From a checkpoint of a small transformer trained on Wikipedia: MLP 384 SwiGLU, tied embeddings.
Each number is 200 + 40 x the weight over its row's rms, rounded and kept within 0 to 999. Layers, rows and columns count from 0. The size before them is the row's rms in percent of the matrix's.

# layer 4 MLP down, 96x384, rms 0.119, rows 51-95, columns 256-383
104,229,161,242,178,142,204,248,239,218,201,217,218,181,106,207,200,204,240,210,253,186,226,111,174,137,202,191,176,180,219,248,206,227,167,225,210,236,233,222,206,225,241,180,246,260,211,215,234,215,130,199,108,276,177,175,218,175,213,184,190,235,161,203,196,203,207,148,190,234,247,188,175,112,224,156,179,118,173,252,226,237,189,238,168,233,248,167,158,268,216,205,158,191,180,254,158,183,143,213,176,221,249,221,181,204,195,178,242,240,194,173,187,239,241,158,153,123,182,227,162,269,228,170,201,188,247,219,270
107,190,191,189,208,222,172,184,194,188,163,183,205,226,232,207,166,153,219,225,238,197,120,292,244,178,217,245,220,271,246,188,250,150,180,196,202,151,216,224,122,245,222,217,168,149,114,166,247,230,224,177,205,155,243,283,202,135,183,198,204,290,214,195,145,146,185,215,176,204,275,231,153,209,205,215,216,173,167,210,132,185,169,228,198,175,174,221,221,251,238,223,226,173,123,175,184,258,183,251,188,164,251,231,152,180,188,207,254,233,217,263,216,194,145,177,187,127,229,212,123,159,164,240,211,225,208,227,202
098,201,151,143,243,233,273,203,157,188,218,264,258,203,160,178,248,128,105,271,181,230,248,241,163,211,224,215,229,231,181,166,256,179,168,207,145,148,175,193,166,155,210,141,166,160,186,201,219,208,224,197,254,152,211,159,244,235,169,153,160,232,194,229,193,244,114,261,140,245,256,210,119,238,207,191,171,178,194,257,156,194,116,234,214,194,206,266,244,224,157,233,154,289,163,204,137,246,174,239,267,160,254,193,140,243,207,172,159,162,200,184,237,229,209,201,255,166,218,178,157,191,150,219,252,205,236,197,300
095,137,233,256,206,244,216,219,189,260,202,175,132,238,204,235,171,162,232,163,219,154,242,229,166,241,188,241,227,167,172,220,245,243,105,219,158,219,202,208,237,194,135,127,209,175,182,188,147,155,191,207,200,193,197,213,242,206,187,240,237,177,162,242,296,241,210,146,238,226,153,265,239,205,184,253,203,289,187,241,346,228,197,252,213,237,198,233,192,211,170,189,202,244,157,242,198,175,225,233,244,202,164,241,197,206,188,133,226,123,178,142,228,215,172,271,136,215,220,200,146,180,252,254,94,203,243,178,143
094,226,139,130,149,263,124,204,136,171,195,244,253,229,186,242,174,178,223,224,225,180,224,188,214,204,175,173,143,177,231,181,135,161,182,222,210,221,206,239,172,260,292,159,217,198,165,208,177,167,220,203,234,203,178,259,192,184,170,196,228,221,239,228,240,173,163,289,233,201,218,182,221,231,229,240,238,254,221,246,149,183,194,251,319,147,236,145,203,180,226,141,263,195,182,163,177,238,223,142,251,144,225,248,214,139,250,196,182,212,201,190,179,286,242,220,186,231,169,221,124,247,224,111,272,273,141,267,201
099,171,263,157,203,229,187,189,194,199,243,278,211,262,148,229,258,259,234,227,185,209,127,200,197,251,270,133,241,147,198,284,194,219,281,214,146,190,280,252,258,279,220,154,217,278,98,217,205,233,164,222,212,240,213,227,190,136,194,232,230,239,137,178,244,138,270,157,151,153,203,171,186,243,131,214,206,233,172,249,72,155,205,222,228,280,223,135,237,187,106,232,212,260,174,289,174,282,196,249,186,139,225,208,215,131,304,256,247,172,192,227,190,161,177,177,125,161,211,245,213,265,200,232,151,213,174,196,209
108,177,224,139,192,271,252,177,254,224,118,195,207,101,188,209,164,286,178,143,201,208,191,162,256,258,229,189,177,205,189,176,172,155,206,171,198,218,193,246,179,202,231,202,177,153,183,194,211,249,305,143,214,215,299,227,180,236,123,239,154,178,171,259,171,232,173,247,185,179,201,151,187,156,255,179,184,215,171,283,188,175,214,148,223,196,246,203,164,276,210,139,262,174,235,277,203,205,110,205,195,191,223,229,166,131,238,148,217,212,179,176,148,187,183,176,136,132,240,106,172,87,211,191,153,160,178,231,248
111,205,176,184,161,136,205,216,177,191,229,168,229,203,238,140,178,164,174,179,185,108,172,151,230,207,197,222,266,267,254,244,173,173,227,229,190,270,202,203,244,173,203,160,214,163,156,242,170,113,129,198,178,215,161,184,192,263,121,143,226,200,183,150,211,220,128,250,214,247,209,141,209,215,236,205,116,163,209,158,226,220,200,203,288,167,210,208,229,143,146,166,283,159,194,233,175,134,183,178,183,213,186,181,126,200,233,129,154,193,209,198,191,161,154,214,217,231,308,264,174,171,175,175,242,155,195,195,238
103,256,186,278,186,134,158,297,208,223,258,186,209,200,198,232,189,242,149,219,241,180,138,176,115,200,261,119,243,217,237,217,199,184,188,192,272,209,163,170,229,254,240,276,129,218,201,183,235,149,181,206,200,159,185,202,243,167,141,196,197,193,213,135,273,123,200,248,220,238,163,213,149,185,190,134,135,183,229,171,199,139,226,196,210,153,171,187,223,158,186,242,163,240,158,183,195,290,157,162,220,272,176,218,246,271,190,189,163,242,278,202,273,248,179,213,135,166,191,272,180,239,220,214,179,221,199,207,205
100,250,221,110,190,157,232,166,250,143,184,200,209,295,225,198,255,235,207,158,271,224,191,144,258,240,198,198,216,202,157,167,152,204,256,216,222,218,176,224,241,143,227,201,134,143,220,186,110,221,249,182,218,218,278,193,227,208,161,265,225,170,173,175,228,215,197,209,246,214,178,227,184,218,257,215,228,183,154,142,280,170,191,178,267,205,173,219,213,198,178,145,224,235,259,230,191,164,189,211,136,225,210,192,293,99,179,161,149,212,223,223,211,204,236,304,97,195,212,181,207,158,188,212,276,176,192,188,194
110,186,175,223,166,263,173,229,229,181,234,195,197,169,252,86,198,115,201,143,306,178,135,172,236,268,175,182,230,243,161,180,193,224,147,224,219,166,240,151,243,189,208,240,150,231,231,185,187,203,215,268,168,253,177,170,271,208,240,211,157,245,271,150,199,213,134,188,161,147,189,205,165,249,145,179,190,213,175,281,163,303,206,147,198,191,245,225,178,244,204,149,153,223,148,177,254,158,190,215,248,267,172,204,196,203,156,206,201,204,221,203,225,247,155,182,211,196,230,128,194,146,203,237,128,214,222,229,204
095,263,184,183,111,137,161,188,94,220,188,263,205,161,238,159,205,216,249,206,154,193,202,174,180,244,201,185,229,257,116,201,219,221,225,235,158,256,141,224,141,218,197,198,239,186,233,190,214,157,162,158,193,213,138,195,209,214,218,237,260,175,247,129,160,141,195,187,137,210,233,148,192,259,215,191,256,146,194,176,191,125,316,262,217,209,237,172,188,185,225,225,144,179,142,235,160,151,200,142,193,151,240,180,167,146,157,265,179,106,123,117,274,179,229,161,183,261,227,276,161,167,177,213,223,219,237,145,221
094,279,184,203,264,220,202,178,221,246,191,128,254,187,200,184,150,165,171,189,220,306,245,140,267,194,173,185,185,211,230,235,224,256,140,207,230,157,226,207,179,207,274,215,248,255,200,228,197,195,235,213,235,191,250,192,291,160,169,182,164,130,251,230,186,190,218,151,227,220,232,212,178,151,216,231,236,171,207,286,217,131,219,170,146,224,264,184,204,301,158,159,214,185,244,241,239,271,209,250,144,138,274,167,216,196,153,213,237,156,293,223,202,222,285,143,171,218,195,218,259,179,183,262,201,175,178,206,133
098,196,264,235,182,151,228,228,190,208,168,251,189,220,206,167,195,196,223,250,204,226,175,244,206,160,128,165,221,140,231,192,197,197,202,234,187,225,230,187,186,195,206,325,174,247,199,130,260,169,155,145,243,141,276,224,233,78,205,183,174,165,230,163,234,119,164,249,270,163,237,141,146,126,156,183,176,244,203,179,220,238,241,178,221,156,244,219,179,200,202,220,204,225,141,257,249,235,256,250,270,203,211,222,241,230,230,135,237,225,234,179,231,216,227,247,178,215,196,129,197,267,166,244,231,134,132,169,229
092,223,211,146,150,268,183,231,195,160,230,265,183,175,241,186,203,178,204,256,103,190,278,254,168,155,167,230,175,140,188,191,215,186,189,220,281,245,190,188,249,112,162,238,268,131,263,149,251,187,167,206,215,164,199,194,240,196,220,187,153,221,192,115,159,221,199,170,223,113,202,256,216,152,238,168,230,225,226,184,229,174,243,229,94,227,180,160,151,184,180,116,175,176,208,123,134,241,275,192,168,207,136,220,185,159,190,196,239,257,185,211,156,141,160,208,180,203,258,165,161,243,119,223,171,187,201,195,170
088,275,209,216,220,260,254,243,199,139,247,147,162,229,189,194,206,198,287,163,193,165,211,219,159,158,174,213,222,248,147,185,191,203,181,204,183,207,211,184,184,164,137,260,185,161,192,254,214,159,229,149,215,166,238,188,198,208,191,241,200,185,169,226,161,235,157,280,132,237,208,144,208,183,253,143,219,190,180,227,210,221,175,208,228,207,216,236,289,210,187,183,195,224,254,247,256,221,273,214,201,141,205,194,205,179,305,189,193,159,315,197,145,172,192,119,182,191,219,202,207,196,193,220,227,153,213,201,204
096,161,211,167,223,205,161,235,260,260,173,135,183,165,187,208,171,188,207,181,230,190,186,220,150,194,240,155,221,166,219,234,272,255,221,237,225,279,159,166,216,174,203,165,227,267,231,238,212,250,211,245,152,141,173,178,170,220,210,243,132,275,211,196,167,244,145,201,250,193,215,226,236,178,211,224,264,163,183,300,193,162,250,158,194,211,163,216,219,158,203,245,217,163,161,202,254,136,190,176,169,207,143,227,207,241,229,257,237,168,237,218,215,241,167,189,251,223,185,214,249,226,221,147,248,113,178,252,241
107,241,244,141,174,261,172,200,184,257,290,187,153,248,214,129,197,188,242,149,204,222,248,219,173,227,80,136,132,181,233,115,216,244,169,219,227,184,156,178,70,186,197,208,197,245,185,256,258,160,218,248,133,253,187,175,237,179,187,222,197,253,165,221,204,205,171,188,162,241,262,227,171,211,80,138,163,94,217,201,210,153,207,212,117,257,209,208,196,259,174,210,186,194,210,190,213,191,206,276,237,204,116,259,196,188,226,250,219,182,245,214,231,181,202,235,154,156,164,188,199,224,191,182,264,191,196,264,225
097,158,227,234,221,192,216,201,163,227,304,175,189,194,181,150,164,227,199,207,222,239,276,177,193,191,220,200,234,165,176,250,223,272,239,289,298,187,216,204,227,214,188,179,177,218,197,254,228,197,230,217,126,229,177,158,217,188,204,225,261,176,209,115,173,202,208,231,224,223,184,230,186,131,172,253,196,177,264,158,177,162,194,213,171,143,246,199,274,171,223,171,152,213,176,287,179,214,186,264,235,204,99,177,194,212,186,212,175,240,145,305,242,230,178,172,205,192,242,229,197,120,235,272,214,202,216,228,302
102,228,157,90,197,254,127,210,225,222,153,192,226,215,191,183,223,240,185,215,208,142,138,303,206,241,280,147,177,268,212,171,165,285,206,222,155,213,239,157,202,251,241,149,218,135,216,246,241,239,111,248,248,223,142,83,165,159,223,219,123,190,203,193,213,116,195,191,227,179,190,158,228,259,255,203,267,188,207,170,248,76,216,175,228,195,296,86,177,239,176,205,221,191,115,184,183,188,139,250,217,170,230,215,197,229,160,144,214,193,225,171,212,187,179,237,142,167,132,181,217,212,217,223,188,180,198,252,189
091,249,190,167,250,229,219,186,183,241,195,192,249,201,208,223,189,143,172,239,206,168,248,180,127,151,255,133,274,226,233,188,182,191,172,234,203,219,213,165,112,229,164,195,220,168,148,213,209,132,148,169,263,190,199,184,222,234,167,179,219,225,232,138,199,176,190,204,215,233,282,213,155,220,210,164,288,172,129,196,145,224,240,153,199,251,185,126,192,222,178,212,175,241,203,233,209,225,254,208,182,208,227,260,227,285,232,247,243,142,184,145,232,205,162,167,218,253,203,193,156,204,159,168,247,231,181,203,196
098,192,144,237,148,228,282,274,276,162,170,152,257,226,165,241,125,221,223,164,250,174,174,137,179,224,175,195,244,158,187,157,206,212,195,238,217,195,194,113,237,183,204,261,243,116,192,259,96,227,204,160,173,166,188,238,193,259,191,222,198,278,182,214,134,294,176,145,144,231,198,195,186,225,201,211,215,151,131,212,233,190,177,169,258,144,182,220,214,215,101,235,174,288,193,238,202,190,209,271,257,229,122,252,177,233,233,210,155,185,207,243,193,250,222,192,127,240,196,177,178,209,185,255,161,181,183,193,185
097,267,281,177,185,142,192,214,286,227,221,223,250,243,195,224,205,206,245,210,172,234,211,238,162,173,183,206,192,142,252,190,176,280,203,190,216,165,97,160,140,240,240,249,223,241,199,299,126,252,188,175,195,105,283,214,204,182,195,180,247,157,161,146,179,194,197,210,240,189,185,267,172,212,227,194,240,219,246,269,235,173,207,257,194,220,281,209,228,173,185,203,244,200,163,215,265,166,205,179,208,208,176,111,233,196,249,214,199,235,164,256,132,191,279,183,234,236,188,210,238,223,160,255,244,128,156,210,240
100,169,158,187,242,204,274,228,212,205,216,100,197,272,170,141,170,197,192,233,228,178,218,153,252,211,150,254,250,209,212,283,263,250,137,203,253,118,194,200,179,199,242,146,252,117,238,217,225,200,287,175,194,168,212,182,263,214,213,239,200,220,173,208,212,200,204,194,207,193,249,122,255,200,229,173,166,186,192,178,269,209,163,238,171,233,206,201,248,220,222,150,163,160,208,214,127,220,176,201,199,213,147,252,190,120,194,197,203,219,141,182,201,153,226,224,179,219,200,209,226,208,255,179,127,245,178,201,142
115,103,205,192,208,165,164,166,253,245,222,213,246,182,184,225,234,115,202,202,193,178,203,145,203,159,147,162,212,193,250,140,219,276,141,204,120,213,243,181,251,174,159,201,263,155,211,160,188,174,193,188,211,216,173,171,176,212,209,174,163,166,145,137,303,165,208,185,179,184,211,178,221,132,208,262,192,263,213,262,211,177,195,130,226,172,157,183,178,181,176,236,225,264,128,280,236,269,261,166,224,221,205,201,243,238,200,171,214,260,224,164,216,195,153,164,264,153,226,250,244,142,226,165,140,182,200,232,147
101,188,211,276,169,234,189,159,208,164,165,174,200,185,213,219,205,217,182,215,187,248,262,192,238,202,141,279,198,203,224,180,144,205,218,194,133,214,82,198,210,285,237,225,124,178,179,247,209,271,203,125,183,159,181,143,169,224,180,187,179,238,116,238,224,169,210,164,154,199,232,102,255,143,159,210,155,276,191,261,164,190,222,143,258,195,199,225,135,200,218,154,145,223,215,163,205,235,131,167,274,156,195,178,210,213,181,133,134,180,201,200,171,168,190,197,135,113,195,250,118,129,169,153,159,204,154,304,215
106,196,259,201,147,148,231,159,226,205,199,132,226,130,154,190,187,134,151,190,201,298,189,254,221,150,229,161,209,238,207,244,282,228,147,191,225,312,191,296,272,206,182,217,235,133,160,201,147,220,202,197,197,174,270,249,219,208,164,214,152,291,147,173,230,198,177,216,142,149,218,207,233,175,238,177,135,208,220,211,145,201,265,209,164,201,177,225,204,169,179,236,238,272,196,207,141,168,216,184,156,242,242,171,187,165,203,196,242,201,245,180,202,145,223,191,177,132,214,202,197,157,175,253,173,105,199,253,215
095,223,202,198,280,217,153,221,220,148,128,211,149,265,218,309,176,187,270,192,289,149,212,184,214,190,228,164,159,235,156,241,152,227,172,235,163,189,220,215,206,194,118,219,136,203,268,182,209,240,123,248,247,200,159,194,190,184,201,221,180,148,224,200,229,204,185,186,217,172,248,154,208,193,200,251,197,165,229,230,204,289,101,205,229,141,125,207,185,196,158,217,234,182,144,199,193,198,193,176,223,212,228,203,321,120,116,210,243,193,144,239,165,222,190,148,164,244,249,171,214,243,211,191,267,229,206,218,160
092,127,222,188,186,242,180,199,259,164,255,149,204,179,182,232,182,220,229,187,230,154,250,144,278,209,239,197,180,172,223,204,191,148,230,248,152,212,202,277,235,163,193,256,238,185,197,269,192,256,130,231,169,206,207,202,172,262,227,233,171,164,224,202,215,178,311,175,167,210,253,176,201,251,166,200,210,247,192,189,183,154,188,184,217,146,157,232,138,149,167,176,165,166,109,268,274,204,210,156,163,218,149,187,204,195,223,234,175,92,246,259,185,244,283,267,196,197,215,196,163,167,209,273,152,189,182,256,174
097,255,254,187,174,121,269,159,197,269,169,158,179,155,284,205,250,208,192,166,167,217,247,89,163,162,217,176,206,215,210,216,208,248,145,249,249,217,182,134,263,244,226,174,280,193,234,230,189,257,153,188,209,194,172,187,172,207,199,150,247,216,216,122,208,217,162,196,189,197,178,260,189,177,283,198,170,244,179,197,216,113,255,256,138,103,189,155,231,204,247,190,201,203,186,190,270,276,246,142,228,241,217,111,285,252,166,202,163,211,196,132,238,227,179,245,215,165,150,270,242,336,243,176,238,183,202,165,185
101,235,155,187,236,168,212,197,289,187,245,197,163,211,198,125,206,170,147,212,181,235,167,225,202,189,236,156,205,165,168,229,215,194,158,188,159,175,219,208,173,115,183,199,186,194,214,222,164,124,192,148,240,215,190,166,132,219,174,204,214,148,261,240,180,274,184,259,224,149,160,145,286,143,186,272,163,160,201,232,194,217,229,180,97,203,244,209,89,222,238,205,157,167,205,103,203,152,239,250,192,192,215,187,155,190,249,200,200,167,175,183,239,140,246,185,198,149,212,162,109,217,166,247,126,265,280,148,90
099,207,171,216,178,239,236,167,183,107,306,183,149,228,182,214,257,179,187,220,186,179,221,205,216,271,112,166,191,209,147,179,149,204,185,163,185,170,160,174,197,193,199,167,212,184,195,210,140,154,223,261,148,294,209,291,184,214,253,211,172,153,121,204,226,184,155,232,223,206,149,176,257,218,225,229,176,240,211,233,187,251,146,244,263,213,163,220,202,128,231,188,173,183,210,251,219,207,227,136,171,220,141,254,122,194,161,232,179,244,129,212,174,253,165,169,192,203,233,201,262,133,182,218,245,251,200,176,229
106,216,211,233,201,199,139,229,146,211,307,186,197,252,265,226,280,121,217,158,197,197,211,165,162,146,185,225,185,168,173,175,213,206,153,193,186,210,165,146,145,181,230,179,202,177,285,112,217,141,176,242,195,123,183,269,266,270,253,226,174,256,219,250,299,151,232,181,168,112,222,176,214,174,151,170,239,207,193,319,255,218,253,169,205,212,231,228,184,255,202,258,131,232,250,235,247,193,238,179,154,234,217,260,167,229,163,195,242,185,234,163,173,276,201,176,217,250,171,237,148,202,97,224,169,171,147,202,274
099,206,210,171,245,166,219,194,303,193,209,221,215,166,146,203,228,174,205,233,267,161,295,229,137,192,196,239,139,226,167,181,212,146,244,155,179,174,158,211,165,159,203,182,244,278,118,218,210,204,141,228,212,186,172,209,276,197,230,301,197,120,216,212,178,191,141,187,284,229,258,235,136,179,181,204,139,213,160,284,152,149,286,187,178,247,136,169,188,199,206,245,172,192,163,144,123,199,217,236,225,201,228,240,181,186,177,213,189,196,171,229,196,216,163,156,173,130,133,210,120,224,184,205,293,230,153,254,181
103,210,140,143,273,273,190,187,141,263,213,201,200,254,228,248,198,238,195,152,211,148,189,185,205,213,242,229,214,238,226,176,172,166,169,169,168,133,181,241,170,157,244,199,173,165,176,181,176,215,210,234,243,166,193,247,125,231,188,220,324,212,235,149,170,217,204,223,185,200,194,191,239,173,190,118,154,147,264,154,192,132,149,140,200,214,179,198,231,218,244,302,297,280,136,187,189,141,235,151,204,152,202,130,155,239,239,151,225,231,224,192,202,220,117,179,139,210,173,214,198,164,217,225,153,154,156,216,219
095,211,194,155,207,188,119,213,223,194,230,149,200,284,218,180,183,215,107,237,118,227,144,253,184,191,245,195,234,158,263,195,225,150,143,207,176,185,255,181,212,218,223,223,171,208,187,200,157,198,176,199,216,227,200,165,154,225,183,121,184,132,198,144,172,248,192,168,127,139,218,232,220,247,144,201,214,250,252,229,164,161,215,232,195,243,198,148,144,232,190,205,238,141,197,161,281,163,191,229,244,130,242,211,219,153,178,173,184,227,179,169,224,150,204,218,286,182,255,194,146,341,217,221,250,280,100,208,229
099,180,188,196,222,200,194,282,175,200,170,204,165,219,191,177,195,213,193,171,192,179,151,184,161,254,193,166,177,177,194,257,183,200,247,122,189,213,164,209,175,188,175,265,186,127,159,241,213,195,243,201,204,228,181,232,108,227,167,220,234,217,220,188,175,201,233,148,229,176,137,171,263,202,189,132,258,175,159,133,190,249,247,264,212,201,195,217,155,190,207,125,286,198,164,219,239,232,189,205,214,168,134,172,164,190,301,167,213,208,230,188,162,284,217,262,187,200,215,208,193,148,289,143,219,133,203,134,232
096,263,185,203,167,235,198,200,140,151,154,205,234,197,120,210,142,159,220,158,162,173,216,184,212,152,169,212,250,210,189,250,194,139,201,102,173,202,241,160,219,197,143,190,188,111,368,202,212,184,168,229,129,160,273,141,204,238,197,156,204,186,134,216,244,177,187,207,249,174,240,222,185,223,200,261,196,203,111,173,281,175,179,240,200,175,216,213,256,187,258,243,235,285,243,167,167,219,155,199,233,177,262,171,231,201,202,228,235,117,191,170,258,173,268,213,255,299,195,186,247,192,213,238,171,169,189,164,175
102,170,170,184,212,163,225,218,215,164,256,144,182,168,168,221,228,175,214,237,221,190,250,213,158,238,208,162,211,218,241,243,179,230,164,156,280,157,212,212,186,158,181,220,233,246,197,261,194,201,154,179,220,174,141,180,165,139,238,157,231,186,254,194,198,183,136,236,162,196,248,276,214,111,266,196,185,180,148,234,218,216,223,195,185,211,235,166,280,157,165,179,94,224,142,208,169,181,264,185,180,225,203,198,187,151,237,247,200,244,202,221,197,213,236,153,256,145,186,228,166,213,256,186,228,214,230,174,252
105,224,166,215,191,158,154,164,196,224,204,285,253,203,159,228,203,290,188,282,287,206,277,178,302,187,222,195,238,204,164,210,170,185,204,147,198,169,203,251,247,191,125,199,193,208,198,214,208,267,211,272,173,192,195,273,265,160,256,239,220,248,183,180,122,141,213,223,205,206,129,219,204,194,209,247,243,222,121,181,128,210,213,250,165,214,205,274,144,233,203,175,203,244,177,198,136,253,141,193,148,205,194,226,191,147,178,114,180,166,156,284,196,152,137,133,202,217,172,119,169,189,174,273,236,210,206,214,243
099,149,184,114,173,207,189,266,254,173,194,228,196,268,143,247,230,151,180,269,149,82,269,192,161,169,193,244,157,224,296,188,216,306,266,219,189,256,205,224,270,165,195,231,217,133,209,226,200,182,185,196,124,114,222,175,142,205,202,132,224,126,244,208,208,250,220,216,198,244,129,175,235,180,272,224,204,226,189,199,150,242,169,215,197,258,231,241,202,236,217,293,223,193,251,175,236,186,221,206,259,154,261,183,95,193,205,149,164,172,220,205,157,221,229,200,214,251,178,214,203,276,131,222,226,178,225,242,143
107,203,185,263,160,175,261,247,195,172,254,252,189,138,125,191,241,160,175,238,205,187,211,180,233,236,210,262,159,209,248,165,157,151,204,264,145,121,188,157,151,186,111,174,186,166,241,241,112,158,220,213,263,196,147,176,138,244,258,223,247,206,219,207,160,234,216,161,177,217,213,201,220,205,192,199,235,206,160,214,227,128,173,252,221,173,243,237,146,256,251,181,171,169,152,223,201,176,220,222,204,180,147,182,280,128,223,263,179,274,213,230,133,222,139,199,219,186,233,201,189,154,175,248,215,172,219,154,248
091,171,165,189,225,221,191,207,184,218,250,170,195,199,253,154,157,170,207,226,234,240,122,226,231,144,122,312,211,232,168,275,209,235,134,173,181,234,213,169,109,177,248,218,171,215,179,197,211,151,210,120,163,196,223,238,207,191,284,230,165,211,179,216,200,129,180,263,148,143,239,200,184,268,157,209,165,246,138,181,191,167,206,170,217,272,209,179,163,133,217,246,211,246,209,199,187,209,138,217,192,259,211,207,163,146,197,164,174,189,224,215,182,156,238,284,214,246,153,144,263,151,211,245,225,202,143,99,247
095,213,250,205,208,226,195,294,229,214,193,195,197,174,218,190,157,211,215,186,202,230,230,211,268,96,246,197,254,177,211,197,169,243,189,232,194,257,189,227,241,169,257,195,241,238,178,209,184,293,251,181,179,212,157,252,236,163,238,196,189,263,187,160,207,178,239,166,244,270,214,173,186,280,244,228,163,196,182,230,149,182,168,212,282,234,201,146,214,183,138,191,197,237,164,162,192,234,240,175,168,213,161,229,172,144,191,206,181,162,165,177,111,193,162,212,210,137,224,245,190,244,162,183,146,158,187,239,178
105,219,191,210,253,239,241,208,237,233,243,229,235,226,253,235,245,219,184,225,240,170,224,193,205,188,219,217,207,199,274,251,212,167,198,282,231,163,196,174,171,197,122,212,179,123,289,262,169,180,206,155,234,208,163,181,151,231,199,250,260,225,168,272,212,203,169,181,221,211,224,210,202,232,224,251,142,239,160,177,226,169,245,275,189,245,209,242,300,197,129,215,184,174,168,178,172,230,197,269,274,154,131,128,175,271,268,208,182,172,201,260,164,215,191,169,168,249,225,161,286,184,166,180,194,178,196,196,139